Weights of a small transformer language model: width 64, 3 heads of 32.
Each number is 200 + 30 x the weight over its row's rms, rounded and kept within 0 to 999. Layers, rows and columns count from 0. The size before them is the row's rms in percent of the matrix's.

# q: layer 2 attention query, 96x64, rms 0.248, rows 0-31, columns 0-63
# k: layer 2 attention key, 96x64, rms 0.253, rows 0-31, columns 0-63
# v: layer 2 attention value, 96x64, rms 0.226, rows 0-20, columns 0-63
# o: layer 2 attention output (transposed), 96x64, rms 0.161, rows 0-19, columns 0-63
q0,024,163,217,214,224,243,175,207,191,194,299,159,215,161,246,142,196,227,185,202,227,187,200,161,205,161,157,178,198,202,169,148,195,181,232,148,208,166,220,265,204,172,181,254,228,191,163,175,184,213,246,221,187,205,197,193,172,198,223,188,221,224,194,211,192
k0,026,198,200,222,165,193,197,169,205,177,270,144,205,190,191,274,242,225,188,211,199,216,210,202,224,180,173,242,243,198,173,174,176,198,187,183,133,247,204,193,175,200,132,191,153,186,169,175,241,227,206,203,159,223,223,195,178,174,175,213,154,233,254,194,179
q1,033,225,140,218,200,215,263,232,207,198,138,225,196,224,184,219,210,215,232,183,186,187,204,200,137,202,188,171,206,236,203,237,191,239,189,173,161,251,220,142,184,184,181,148,166,241,182,222,193,202,159,262,212,197,217,189,207,223,150,223,168,181,213,208,261
k1,029,219,217,171,258,176,190,166,191,222,222,210,235,210,230,175,196,228,150,196,248,160,193,182,155,224,169,189,164,169,188,193,178,228,111,212,186,185,210,190,116,173,226,168,191,200,232,206,216,242,217,183,213,174,189,152,207,218,206,188,233,221,263,225,213
q2,033,219,225,224,177,220,262,164,131,204,250,186,207,198,166,224,165,180,205,166,202,149,167,228,217,194,237,218,206,211,231,168,200,216,207,283,195,149,184,224,210,235,212,180,213,208,215,130,172,153,172,184,207,183,245,200,210,156,215,177,185,212,204,218,240
k2,032,240,204,207,193,190,257,220,173,196,188,204,243,222,193,212,171,203,171,211,215,184,201,202,241,166,226,227,220,224,159,107,175,265,262,190,159,171,214,249,231,190,146,198,186,225,194,196,183,159,143,181,202,220,212,194,180,160,181,175,203,163,192,165,188
q3,034,201,178,187,174,279,212,205,183,234,198,207,191,195,199,130,244,189,162,212,244,193,183,209,240,214,140,214,176,204,249,162,203,113,197,175,277,221,211,187,197,225,204,225,154,194,179,246,214,212,205,208,216,208,202,183,215,246,195,216,198,204,209,250,188
k3,034,203,160,167,213,201,225,181,179,178,181,207,177,231,227,168,259,151,196,188,172,150,150,277,181,237,185,220,187,217,239,209,141,189,199,185,234,204,221,205,191,187,189,255,193,154,173,204,233,191,199,209,204,219,121,153,176,190,228,162,190,204,217,171,168
q4,064,233,163,170,204,180,241,207,185,149,176,181,247,204,266,249,185,207,282,196,204,138,177,208,163,244,224,195,214,186,233,207,160,215,167,193,168,235,206,220,204,173,235,201,234,158,231,170,189,182,182,192,213,235,224,161,206,176,217,233,244,169,200,173,192
k4,048,173,256,189,177,196,219,213,222,209,191,206,244,180,239,187,138,165,190,244,214,242,242,162,233,186,211,209,172,158,187,181,147,159,200,253,207,236,235,264,203,201,197,227,171,206,191,191,199,175,177,181,149,177,218,218,200,179,184,242,214,196,193,115,202
q5,071,215,246,190,143,212,122,171,247,237,264,173,196,235,212,169,173,196,172,207,239,243,251,199,225,207,198,220,199,187,168,157,254,215,203,206,220,191,196,217,193,211,241,195,129,229,208,171,185,171,223,172,196,226,159,207,191,235,207,187,170,223,158,189,194
k5,055,232,160,156,176,228,219,227,183,200,201,179,205,242,197,202,232,214,296,203,169,216,199,222,167,245,223,157,220,238,247,178,241,197,149,227,240,220,201,193,240,148,213,243,188,224,183,172,187,185,201,214,223,237,163,173,174,208,199,189,157,242,216,205,238
q6,100,269,245,260,197,184,167,183,180,178,250,175,209,230,197,172,171,195,136,235,248,207,175,172,243,195,150,203,145,163,192,171,228,206,166,210,219,190,188,193,179,202,179,180,185,184,198,233,205,202,181,241,183,183,222,139,224,199,226,223,184,168,233,253,178
k6,049,178,237,214,238,181,148,200,231,175,250,229,240,167,242,218,171,196,215,226,222,232,164,157,185,211,212,148,191,203,176,217,233,192,201,187,154,224,198,143,203,169,160,171,178,185,162,149,281,193,204,228,172,175,205,182,170,241,215,228,223,219,199,237,213
q7,058,188,144,166,220,185,246,258,199,182,193,198,231,197,232,202,274,186,228,211,177,237,173,182,214,207,195,218,220,227,214,208,155,143,181,185,180,243,204,182,160,134,210,263,252,195,182,197,232,210,223,166,167,196,210,188,230,171,197,216,206,225,240,199,144
k7,042,189,205,209,205,188,222,198,192,166,234,171,214,209,245,126,217,187,116,196,199,207,194,181,277,212,168,167,198,224,157,200,191,188,204,183,174,177,241,207,185,221,224,230,204,166,178,105,201,194,232,167,191,204,184,236,232,225,238,220,227,235,195,216,162
q8,034,197,251,216,191,175,249,171,180,201,240,204,182,199,211,150,204,230,231,195,200,178,188,218,187,254,230,173,182,220,188,155,202,206,184,222,169,198,141,202,244,240,240,209,159,181,255,221,189,154,252,171,199,169,157,208,219,176,249,164,234,206,176,165,256
k8,025,211,209,244,193,220,188,176,229,226,169,184,227,188,231,188,197,235,220,204,163,97,131,202,221,230,196,203,179,241,200,160,204,252,169,240,174,243,209,191,234,205,188,184,186,218,166,221,189,172,194,191,233,206,154,224,159,183,242,172,179,188,134,204,192
q9,035,250,176,217,207,223,218,256,164,195,237,218,224,217,192,191,197,159,245,274,188,224,165,232,182,227,264,231,223,247,199,205,220,236,214,259,157,224,224,268,199,239,201,182,156,221,179,198,206,204,215,201,192,168,191,181,247,190,228,223,163,181,196,209,219
k9,029,191,206,243,192,244,149,148,165,216,191,222,165,182,178,213,171,154,199,210,186,236,207,212,207,217,259,235,225,207,149,141,181,200,167,237,166,237,220,199,218,224,209,220,175,222,159,186,215,163,232,191,168,204,195,215,189,182,185,151,246,141,151,156,178
q10,036,233,234,191,229,174,191,231,190,224,231,149,230,236,209,182,170,201,160,132,215,131,231,209,189,172,129,207,215,144,187,209,230,149,195,228,245,198,186,205,196,182,242,203,221,171,230,191,167,234,185,187,225,224,200,186,250,196,226,202,211,228,200,260,177
k10,031,237,191,154,148,184,195,164,211,183,209,200,189,206,176,201,188,211,197,213,216,164,257,182,186,194,143,155,202,170,206,188,246,126,203,212,263,159,224,167,221,158,226,206,196,129,274,199,172,198,208,190,204,221,157,206,183,196,212,162,210,232,171,192,174
q11,039,139,224,210,245,193,185,255,235,178,172,248,231,202,157,217,248,191,178,191,259,198,177,177,197,166,144,225,218,201,195,145,208,151,226,229,223,191,156,174,204,171,189,240,203,226,203,194,242,214,219,229,164,225,228,225,233,206,193,230,188,236,220,236,157
k11,034,181,162,181,242,213,165,204,194,209,177,189,213,210,242,165,219,203,215,169,195,130,169,260,151,236,199,211,195,204,204,261,241,173,138,155,211,162,188,193,204,169,199,227,229,136,171,190,214,210,183,189,234,181,158,195,184,210,169,244,199,212,203,266,216
q12,042,249,197,202,229,257,173,212,194,230,206,179,172,211,203,106,265,205,175,192,240,183,187,155,196,161,151,183,157,218,178,165,165,202,219,173,213,164,195,160,188,192,207,210,262,223,218,251,243,206,181,211,207,153,208,171,223,182,213,191,209,199,226,202,160
k12,036,198,184,146,194,184,274,204,167,196,200,172,206,228,206,180,194,179,193,201,260,138,170,278,175,189,147,168,186,195,186,183,159,189,178,179,210,193,233,192,121,231,220,251,188,152,188,175,208,197,221,204,189,190,198,189,224,241,162,218,182,197,243,173,201
q13,055,181,154,219,231,202,201,191,156,160,184,190,199,202,172,217,200,231,194,232,223,148,196,216,203,211,125,184,188,216,240,222,192,155,200,192,236,159,186,193,180,237,180,208,237,188,221,215,267,259,142,181,196,191,257,166,254,150,230,210,220,174,225,193,176
k13,041,180,196,173,219,222,246,201,167,200,178,183,181,188,237,209,245,152,196,184,163,181,151,220,191,227,221,225,162,255,248,199,215,199,173,216,232,111,137,186,195,271,205,195,191,223,230,175,221,207,230,176,251,181,212,215,183,140,206,214,210,193,171,193,202
q14,057,166,233,206,148,173,212,183,185,224,228,238,173,160,223,194,177,180,185,136,238,177,184,184,231,203,193,186,184,239,183,199,228,241,232,209,234,146,226,201,240,166,216,234,203,218,221,171,242,194,177,168,208,150,106,229,177,181,209,165,244,215,190,198,225
k14,043,216,161,173,163,167,201,190,175,200,185,184,161,157,120,241,176,176,213,171,188,232,202,210,187,215,183,178,210,214,207,212,244,241,188,194,134,209,211,161,250,147,168,211,198,242,222,215,260,215,207,212,196,247,207,237,215,133,191,182,194,188,231,226,240
q15,062,219,172,199,198,187,213,191,172,153,209,188,184,196,222,258,211,192,171,208,254,207,219,177,235,150,182,197,160,198,187,249,193,207,194,163,141,228,246,203,202,208,180,249,200,132,206,193,243,187,125,200,217,224,260,206,186,178,149,227,193,173,228,152,199
k15,048,121,156,174,175,236,232,201,194,210,190,171,204,189,219,251,180,226,232,158,204,166,202,249,208,205,228,224,182,248,174,215,206,213,139,218,163,221,211,169,205,185,207,263,180,148,221,190,209,187,164,187,209,187,250,231,228,200,201,204,152,173,228,140,222
q16,134,217,158,263,196,233,208,197,183,192,231,142,215,184,202,207,240,154,242,210,160,204,207,206,228,185,210,189,186,184,149,212,239,223,201,187,201,169,152,172,247,184,173,193,213,195,215,169,213,174,277,196,231,216,230,142,217,239,258,200,193,223,174,228,144
k16,140,219,154,265,192,235,207,202,184,195,233,143,213,191,207,197,240,151,242,207,162,208,200,203,230,178,204,186,178,183,146,220,241,218,204,187,208,171,161,172,248,184,182,188,217,198,210,175,221,178,276,195,230,214,227,143,215,234,257,201,196,223,171,234,141
q17,146,191,224,182,251,186,202,212,206,227,186,228,213,214,245,187,206,227,180,127,171,108,156,184,215,237,213,257,174,165,183,212,222,224,183,179,217,197,183,192,161,143,180,229,204,243,240,188,219,206,230,201,246,213,199,199,170,201,215,196,119,181,210,217,204
k17,138,186,228,184,244,187,205,204,211,231,185,234,218,211,250,197,203,229,188,129,179,110,163,183,221,234,209,257,171,155,182,206,210,225,181,179,217,189,188,195,155,142,185,233,199,239,243,184,212,197,227,191,250,213,197,200,168,204,216,200,121,179,215,206,201
q18,132,196,243,147,149,226,196,188,213,223,228,203,203,280,188,227,217,159,172,190,215,230,177,186,164,201,160,235,196,200,141,175,205,181,190,252,208,210,149,231,208,212,212,245,206,207,221,230,211,213,212,238,171,170,229,200,158,151,137,195,255,233,200,209,190
k18,143,190,244,149,137,217,187,177,219,222,232,198,205,279,194,233,216,157,172,189,214,236,176,182,175,189,159,227,184,190,133,171,205,192,190,253,211,213,148,222,202,211,199,237,203,205,219,231,208,209,223,238,172,173,227,196,164,152,141,195,245,232,190,206,183
q19,146,182,216,202,219,164,224,126,198,265,229,187,160,186,229,203,166,218,226,217,240,212,138,219,207,224,190,186,175,197,244,215,168,173,164,169,206,242,195,178,258,180,192,228,187,202,169,200,212,244,192,158,224,206,194,146,153,241,231,169,219,256,211,197,214
k19,141,182,216,206,227,165,221,115,194,267,226,184,162,188,218,209,163,212,220,220,235,215,141,219,207,223,197,192,184,202,239,215,171,173,162,169,205,245,197,183,257,175,185,226,190,203,155,200,216,241,188,158,220,203,194,145,153,234,229,163,217,252,208,192,217
q20,154,147,207,197,246,177,134,209,179,212,155,217,216,160,186,223,165,174,231,201,239,243,220,213,139,214,243,208,240,211,160,229,236,169,222,176,217,212,222,204,173,150,189,234,202,214,223,204,256,158,185,243,198,252,190,149,217,176,177,189,201,218,201,168,178
k20,161,145,209,196,242,175,142,205,181,217,153,218,224,154,181,226,166,168,233,202,237,250,230,209,140,218,245,210,239,209,163,232,241,168,215,176,215,208,221,195,174,150,187,234,201,207,229,204,247,161,185,240,200,253,188,146,223,180,177,197,206,216,204,175,188
q21,132,172,207,158,173,214,163,199,234,225,192,210,228,195,193,147,295,271,227,216,149,190,221,205,151,221,167,155,162,177,172,217,179,168,199,178,161,198,245,174,206,158,213,215,191,215,252,184,160,209,228,213,191,236,198,190,172,210,187,242,227,208,215,207,214
k21,148,170,213,162,182,211,167,208,238,226,191,209,220,190,190,144,291,270,236,213,153,207,228,206,150,211,164,153,156,181,179,221,185,159,199,181,169,199,243,170,201,152,209,213,186,215,253,200,161,220,231,220,191,227,204,191,170,214,198,238,226,212,217,223,222
q22,145,161,206,235,143,157,207,197,166,165,185,213,195,221,203,238,244,214,183,178,183,188,177,201,194,160,242,173,196,300,207,204,203,186,294,139,186,199,192,187,168,227,177,217,219,238,220,140,183,201,195,233,193,224,203,182,190,227,191,200,206,236,221,209,215
k22,153,156,210,234,134,154,208,189,165,166,189,209,198,221,211,247,240,219,177,192,188,189,173,186,199,156,227,180,192,291,208,197,204,189,294,130,192,200,192,190,169,235,170,209,222,234,221,144,181,198,191,226,192,221,202,173,194,220,186,202,210,235,217,215,202
q23,136,236,217,240,208,195,201,230,172,217,132,165,187,189,218,157,186,223,177,138,201,210,197,221,220,186,210,209,157,200,168,207,234,222,191,213,269,193,175,173,261,207,256,236,178,174,207,165,218,179,154,214,207,141,180,246,162,191,212,242,243,218,187,183,176
k23,147,235,217,242,210,191,208,222,170,218,134,164,184,192,214,153,186,226,173,139,203,214,195,224,222,179,209,209,161,193,158,207,235,217,192,212,266,194,180,170,257,203,253,250,176,173,204,166,217,184,153,223,198,139,178,244,158,192,211,239,229,211,190,175,180
q24,149,173,170,222,209,199,181,146,207,213,215,190,191,169,165,179,270,194,168,150,231,199,242,218,208,223,186,248,232,172,229,205,180,189,218,216,251,257,203,203,178,214,186,212,197,204,192,245,165,147,189,162,204,194,203,174,232,197,204,268,277,157,185,196,161
k24,154,169,165,223,205,196,183,139,199,212,217,184,192,173,162,178,266,193,167,144,223,189,238,217,212,219,188,250,237,170,233,202,180,188,221,207,241,245,205,200,177,210,181,211,197,206,188,241,155,143,187,153,209,192,203,171,234,196,205,260,270,159,184,201,158
q25,147,217,186,197,211,201,135,243,182,254,190,248,231,221,254,204,222,204,176,195,235,213,209,118,196,182,163,175,210,180,234,207,211,232,202,155,209,208,142,192,237,187,211,203,274,204,226,223,236,195,175,172,177,168,170,161,205,193,233,174,178,183,184,252,183
k25,155,207,173,197,206,199,140,240,176,250,195,250,230,220,253,207,224,209,181,195,232,210,210,122,187,178,160,174,213,184,241,212,207,233,203,153,210,207,141,197,233,183,206,201,278,203,218,220,234,192,167,168,174,171,171,156,202,190,222,180,174,184,179,250,182
q26,135,222,163,166,222,189,212,214,145,244,169,192,253,208,204,220,143,217,206,250,124,159,192,218,219,224,187,218,172,176,210,168,186,212,232,206,166,212,196,227,195,273,158,188,197,165,191,167,184,205,170,202,233,223,202,176,210,154,225,202,220,211,258,236,158
k26,147,213,169,165,224,187,217,207,135,247,168,191,248,199,202,221,133,214,210,246,129,162,186,215,217,224,183,218,169,166,218,168,189,206,226,203,178,214,200,223,200,275,165,187,203,169,188,165,186,202,173,196,237,225,206,164,219,155,219,199,221,205,258,229,155
q27,142,180,172,213,229,178,193,223,204,201,216,172,199,161,219,209,259,217,195,260,214,176,115,250,215,232,206,144,248,226,135,236,138,265,188,219,215,190,191,197,212,212,231,197,183,192,187,215,177,203,190,218,173,209,193,204,185,147,200,199,166,211,153,237,200
k27,141,176,174,218,226,175,191,216,200,200,216,177,200,157,221,209,263,212,187,253,219,179,112,256,210,233,214,147,239,224,138,236,146,262,185,226,226,192,191,198,213,214,231,186,182,188,184,225,182,194,190,222,170,196,195,206,187,146,201,200,165,205,154,238,193
q28,143,197,193,239,179,215,206,248,238,180,230,213,169,178,160,224,185,231,135,250,242,177,165,201,228,215,160,239,138,192,207,149,247,224,204,158,201,259,197,148,203,203,223,158,178,184,239,209,254,205,186,198,202,209,205,169,205,189,235,199,207,212,193,181,146
k28,147,198,185,235,179,213,211,254,240,179,228,219,167,184,160,233,182,231,141,246,238,174,160,206,221,214,166,238,143,195,208,152,246,224,203,159,194,258,202,137,203,195,221,161,180,175,242,200,254,202,180,197,201,221,207,175,204,198,233,193,203,214,189,182,144
q29,132,166,172,199,170,197,211,193,215,173,190,235,171,226,263,228,188,213,162,222,197,229,208,219,220,257,158,212,252,168,175,205,202,203,197,251,174,154,234,203,242,190,196,179,227,180,243,123,207,144,174,150,207,212,191,209,171,255,162,187,231,172,200,224,184
k29,137,161,175,196,177,186,205,193,214,178,196,231,178,221,269,229,172,212,158,221,203,226,200,219,226,263,160,214,250,170,166,204,217,198,208,253,173,158,234,205,242,195,191,180,224,186,235,128,203,146,174,149,207,215,192,210,169,254,157,192,229,177,204,228,183
q30,152,150,210,240,200,285,157,151,226,201,202,227,199,264,195,149,199,178,186,160,193,159,198,207,135,223,206,141,192,198,219,191,218,159,201,214,226,214,240,225,193,219,242,165,197,199,165,170,226,160,224,236,238,205,177,242,200,217,211,186,206,209,204,232,212
k30,153,148,212,246,201,285,144,153,227,201,206,222,197,256,203,143,199,179,182,152,194,157,203,204,139,223,206,138,193,189,217,192,219,167,191,214,229,213,232,224,192,206,247,166,194,198,165,170,226,166,220,227,238,197,171,233,198,221,216,180,200,204,202,236,206
q31,144,182,221,206,191,141,198,195,171,196,230,188,232,247,264,225,185,191,215,182,258,179,206,259,192,201,168,171,137,211,157,200,214,179,209,243,211,178,219,145,199,211,144,208,197,173,181,233,247,213,221,168,192,187,178,217,265,201,189,243,157,204,208,174,159
k31,153,188,222,205,191,138,195,193,168,200,227,191,234,245,262,226,186,188,218,186,263,180,207,256,192,197,172,171,135,201,161,202,210,172,216,242,211,179,225,147,201,206,139,209,196,172,179,232,245,212,217,174,186,186,183,205,269,195,190,240,157,199,211,173,161
v0,105,213,207,182,142,226,243,244,216,186,200,183,219,124,201,227,190,204,284,157,213,185,194,149,192,250,233,169,203,150,227,242,209,210,212,229,176,171,203,207,187,196,178,218,168,172,217,223,193,176,239,164,229,211,189,248,158,198,171,155,201,229,166,202,213
o0,116,240,162,154,236,199,278,203,223,197,148,206,232,193,212,218,151,210,229,219,191,152,145,172,197,207,223,226,212,195,213,229,202,165,194,197,183,181,214,202,158,245,156,163,177,209,142,254,196,205,190,191,269,208,239,190,196,162,228,196,162,195,206,228,223
v1,096,180,213,222,160,182,180,218,227,226,215,163,282,232,166,193,213,205,189,221,208,193,218,171,174,186,201,177,142,196,228,155,212,186,136,227,207,204,184,178,211,171,220,245,194,208,235,175,203,260,180,234,183,132,178,152,236,196,234,205,205,148,218,170,242
o1,082,131,178,210,217,192,250,213,209,168,144,221,202,164,213,272,192,181,201,171,172,179,167,270,182,168,267,173,164,246,249,204,273,185,189,191,214,192,168,218,223,173,214,169,218,220,190,206,176,210,204,190,207,177,165,197,209,239,183,222,197,185,225,197,225
v2,092,226,242,192,177,249,213,219,171,259,141,210,171,208,227,178,212,200,158,168,204,171,199,214,239,182,236,245,204,239,160,188,200,204,244,196,212,168,260,194,211,152,201,202,214,244,222,215,181,192,235,123,179,245,194,209,228,231,227,163,207,211,181,203,149
o2,095,219,257,204,168,213,189,232,203,215,278,188,168,230,232,172,212,194,176,251,234,160,193,199,243,159,168,186,136,183,171,165,186,190,184,191,221,178,219,214,184,179,190,172,212,184,177,220,217,205,272,238,184,161,191,160,193,216,234,180,176,180,244,260,214
v3,101,206,217,209,177,180,220,217,206,211,211,166,236,231,102,168,228,237,231,226,196,214,193,164,184,233,227,156,249,155,190,188,239,155,184,217,226,206,194,212,209,157,178,236,171,243,204,215,163,183,241,194,220,205,166,178,214,205,154,168,132,209,206,193,245
o3,096,175,195,213,224,167,252,202,152,189,183,216,181,204,188,206,157,235,191,198,204,193,146,228,190,196,190,216,181,254,231,263,172,167,244,157,215,183,204,239,212,299,174,172,244,162,191,177,155,207,188,212,234,192,239,182,217,203,163,171,190,186,190,241,185
v4,095,153,182,218,233,183,160,183,181,201,231,200,212,230,153,151,205,188,255,226,163,171,224,205,214,244,265,212,229,223,260,205,199,157,155,197,211,206,126,155,173,229,163,230,210,220,249,160,204,177,201,188,197,171,189,220,166,234,220,166,192,210,188,212,212
o4,090,142,161,221,208,208,175,198,126,204,153,192,163,201,161,217,194,184,201,177,213,202,225,212,211,165,204,198,169,258,209,242,180,185,256,195,177,150,222,238,237,243,171,242,162,228,232,209,229,180,194,195,215,189,175,211,211,167,205,232,244,271,221,178,174
v5,093,173,219,214,155,184,174,267,182,231,162,148,197,228,264,209,214,150,220,204,210,270,190,230,146,176,173,221,187,190,206,222,216,210,238,223,212,184,172,237,241,162,253,174,210,239,172,224,233,227,237,166,211,233,164,206,201,205,185,236,181,187,188,184,193
o5,085,276,208,243,198,191,201,229,186,200,191,200,179,159,221,198,165,230,161,201,192,193,159,163,251,212,233,231,214,176,136,184,242,226,213,214,223,233,166,228,168,193,194,150,202,251,217,237,185,222,196,193,178,200,123,165,196,234,186,231,191,155,216,226,162
v6,081,249,228,188,150,216,219,167,230,215,199,189,192,143,234,203,147,175,156,180,172,104,227,217,224,186,196,220,256,221,224,206,188,240,219,186,175,160,201,211,200,215,195,201,170,187,252,212,155,191,246,164,165,207,217,217,227,212,226,191,200,236,156,230,212
o6,077,219,239,194,186,257,171,133,225,211,224,202,175,224,214,186,163,202,203,177,221,223,180,191,178,157,200,183,153,180,168,207,249,213,185,209,156,152,197,243,190,196,147,200,147,241,155,182,191,224,205,246,217,226,234,232,241,250,192,222,159,232,171,232,226
v7,102,190,194,208,196,186,216,231,209,190,202,226,212,215,162,176,199,190,233,201,240,207,175,215,197,212,262,190,224,192,246,197,225,177,200,187,189,212,202,202,215,219,132,219,143,226,236,152,225,202,179,187,216,242,151,213,162,274,184,125,152,186,176,152,260
o7,099,178,195,145,206,163,247,218,152,202,168,191,172,208,209,193,195,203,195,215,232,219,142,227,243,182,213,205,191,263,240,202,113,160,207,173,183,201,214,217,211,213,203,214,205,213,189,238,243,252,220,162,257,178,147,201,199,223,175,188,172,237,234,184,167
v8,096,185,194,185,200,191,227,229,154,170,183,200,177,219,143,187,191,209,300,206,212,213,201,144,191,213,204,173,203,129,207,206,236,152,224,248,214,231,188,218,227,197,151,238,204,242,193,212,192,206,186,168,180,194,187,235,176,211,248,139,191,254,188,201,227
o8,095,192,192,172,218,174,196,277,180,193,167,206,185,192,196,191,189,199,189,206,201,189,150,258,180,244,184,241,196,235,229,218,169,221,195,222,186,231,205,244,150,196,145,244,224,173,207,214,203,220,151,233,227,161,215,191,160,137,258,212,203,192,216,232,136
v9,085,188,187,213,227,208,215,198,247,211,230,230,226,138,193,201,246,215,190,184,210,239,165,207,203,132,133,174,206,276,177,188,190,206,183,210,181,204,203,193,221,198,215,185,204,186,176,165,232,171,169,226,229,144,186,157,231,255,150,199,237,148,210,216,230
o9,088,178,169,161,142,172,213,175,205,231,200,223,215,168,191,161,207,219,212,187,186,261,280,193,187,164,247,193,278,226,187,201,241,165,198,189,187,206,205,154,190,204,227,233,228,165,199,203,167,197,245,150,230,237,147,225,184,241,183,173,202,195,192,203,200
v10,100,226,182,247,186,207,123,159,177,222,189,146,150,260,200,185,227,196,188,159,213,219,230,201,216,221,223,184,221,191,186,193,238,249,202,153,259,229,209,219,252,199,234,192,240,240,184,196,143,201,188,161,229,246,165,176,228,210,183,188,180,187,211,200,209
o10,102,215,214,242,180,170,195,180,138,137,226,185,147,232,166,203,229,215,176,198,259,212,234,236,218,174,172,192,181,185,195,215,173,197,206,187,207,222,208,176,248,245,215,151,243,179,174,277,220,239,148,209,189,185,187,153,213,191,209,231,191,173,242,211,182
v11,085,207,231,158,232,217,183,207,199,179,215,235,196,130,252,187,200,228,144,218,149,160,131,255,185,165,180,202,181,206,195,227,181,203,225,233,191,190,208,208,205,184,221,199,185,206,163,159,202,180,269,201,167,220,195,168,257,198,238,240,223,190,200,244,168
o11,087,173,224,207,149,216,196,164,246,218,242,202,188,205,207,223,162,223,194,243,209,168,230,157,247,223,204,228,176,204,149,202,190,265,194,221,207,160,164,193,208,213,166,243,188,177,172,97,189,196,212,184,190,254,173,199,198,218,207,179,183,247,164,213,215
v12,070,153,195,232,148,139,199,213,202,204,247,137,197,205,205,225,233,211,244,209,167,200,154,211,179,192,184,209,178,191,168,155,188,173,187,247,255,266,219,209,228,163,155,178,217,222,231,227,241,220,175,175,186,210,217,200,193,177,212,202,219,147,237,151,194
o12,066,148,172,220,178,192,261,212,189,156,210,216,200,206,211,197,280,256,228,184,198,213,172,254,188,161,220,177,174,204,172,231,228,204,183,179,189,253,190,211,170,175,216,235,180,264,221,209,164,206,213,230,196,169,167,145,229,212,211,185,135,182,165,194,198
v13,109,201,220,235,151,226,182,204,181,168,242,297,240,169,159,183,187,190,206,163,189,154,194,203,184,221,239,196,223,212,203,241,199,167,196,216,236,178,151,125,209,213,229,214,168,240,211,193,192,199,248,198,173,156,180,195,213,223,215,163,207,209,228,247,169
o13,112,141,187,235,150,207,197,151,197,214,230,224,213,190,202,207,105,220,190,202,192,163,188,171,218,233,233,223,186,178,225,218,186,188,234,151,182,182,230,209,239,268,215,247,194,196,183,186,187,201,197,195,239,199,197,241,145,138,204,199,205,216,248,226,173
v14,092,242,207,224,131,215,231,207,183,171,129,180,170,206,239,170,200,206,224,207,191,163,250,202,212,174,208,222,251,176,221,187,209,194,215,154,248,188,209,252,230,169,205,173,210,226,227,197,131,214,183,160,203,212,189,192,229,226,180,183,233,269,168,237,192
o14,096,235,220,223,216,217,190,182,219,186,192,227,173,217,182,166,154,176,196,210,239,239,191,196,147,168,197,208,156,198,126,145,191,235,172,181,219,172,208,218,169,185,159,220,216,221,213,207,234,219,160,276,246,169,249,203,210,194,242,219,195,176,260,216,165
v15,088,196,135,204,209,213,228,257,185,212,168,209,212,225,199,229,238,192,163,219,211,175,182,190,183,216,242,245,188,198,222,193,199,110,228,205,217,168,149,201,159,189,239,183,244,182,218,154,243,213,189,193,191,138,163,215,208,182,216,195,269,160,207,213,175
o15,082,208,195,227,208,234,178,235,204,243,172,274,214,161,230,210,206,195,182,191,186,184,237,157,181,198,211,225,189,272,146,181,168,150,149,247,257,179,187,176,222,209,247,196,213,221,163,214,184,172,179,164,197,175,177,197,182,152,263,205,198,216,219,199,203
v16,105,235,245,165,198,180,176,204,196,199,254,142,208,199,159,176,211,282,208,242,197,245,218,179,216,166,169,158,176,167,190,188,238,204,165,235,186,209,201,151,181,212,181,238,233,197,186,159,251,222,147,246,219,150,183,172,176,205,196,221,202,185,207,193,230
o16,116,175,168,184,215,169,213,208,197,216,163,212,153,161,164,194,205,196,213,195,137,161,266,255,210,213,240,168,187,236,218,277,227,201,231,207,188,232,167,122,195,210,201,233,257,199,183,184,227,194,194,204,235,210,195,186,201,206,168,142,225,183,208,186,227
v17,086,192,205,182,161,200,139,194,185,238,195,145,220,171,205,207,213,279,210,186,174,189,214,158,188,178,167,142,193,193,228,191,228,242,188,241,209,215,186,228,235,218,231,185,195,166,213,186,186,147,259,127,203,203,189,206,255,153,200,206,206,222,148,205,212
o17,100,195,160,178,249,205,213,154,210,192,202,192,212,245,182,248,183,229,212,190,216,187,209,223,203,174,238,198,188,180,176,226,233,237,219,245,165,161,183,165,198,244,121,160,211,220,151,189,181,224,227,193,214,213,207,166,271,186,209,233,156,163,156,251,200
v18,092,158,170,233,189,187,126,219,221,156,217,190,240,186,188,214,254,270,243,224,204,225,230,203,184,193,216,161,174,160,228,215,221,173,181,160,233,241,194,171,225,184,190,221,195,222,188,123,162,182,193,175,202,181,207,198,205,171,195,256,253,220,193,188,178
o18,090,192,143,213,252,181,236,184,176,168,163,252,230,244,179,266,210,162,258,189,198,175,183,221,218,147,253,140,174,236,185,180,181,247,223,176,179,169,212,190,235,195,180,226,214,178,187,170,214,202,192,205,239,214,220,192,215,151,214,209,208,172,218,160,197
v19,097,210,201,227,257,189,187,201,235,142,217,174,197,229,174,169,206,200,282,257,193,207,189,187,205,224,187,153,190,125,230,222,185,167,147,186,181,225,173,190,167,200,140,273,185,222,172,160,217,213,194,245,196,179,213,206,176,213,195,211,204,190,212,201,231
o19,096,178,203,223,219,212,231,238,183,192,88,219,156,194,184,199,156,167,238,179,186,189,198,215,193,234,210,170,211,247,236,245,163,202,228,202,190,184,203,242,220,203,183,252,204,168,227,150,212,175,149,191,228,236,187,228,182,201,181,201,246,211,210,143,201
v20,084,155,208,177,134,209,229,200,227,219,232,240,223,159,197,237,182,182,174,171,188,215,193,128,236,184,201,167,170,216,141,236,197,205,255,241,170,198,199,206,205,187,187,218,182,202,175,223,181,171,230,132,152,162,201,246,237,177,225,183,191,180,244,219,206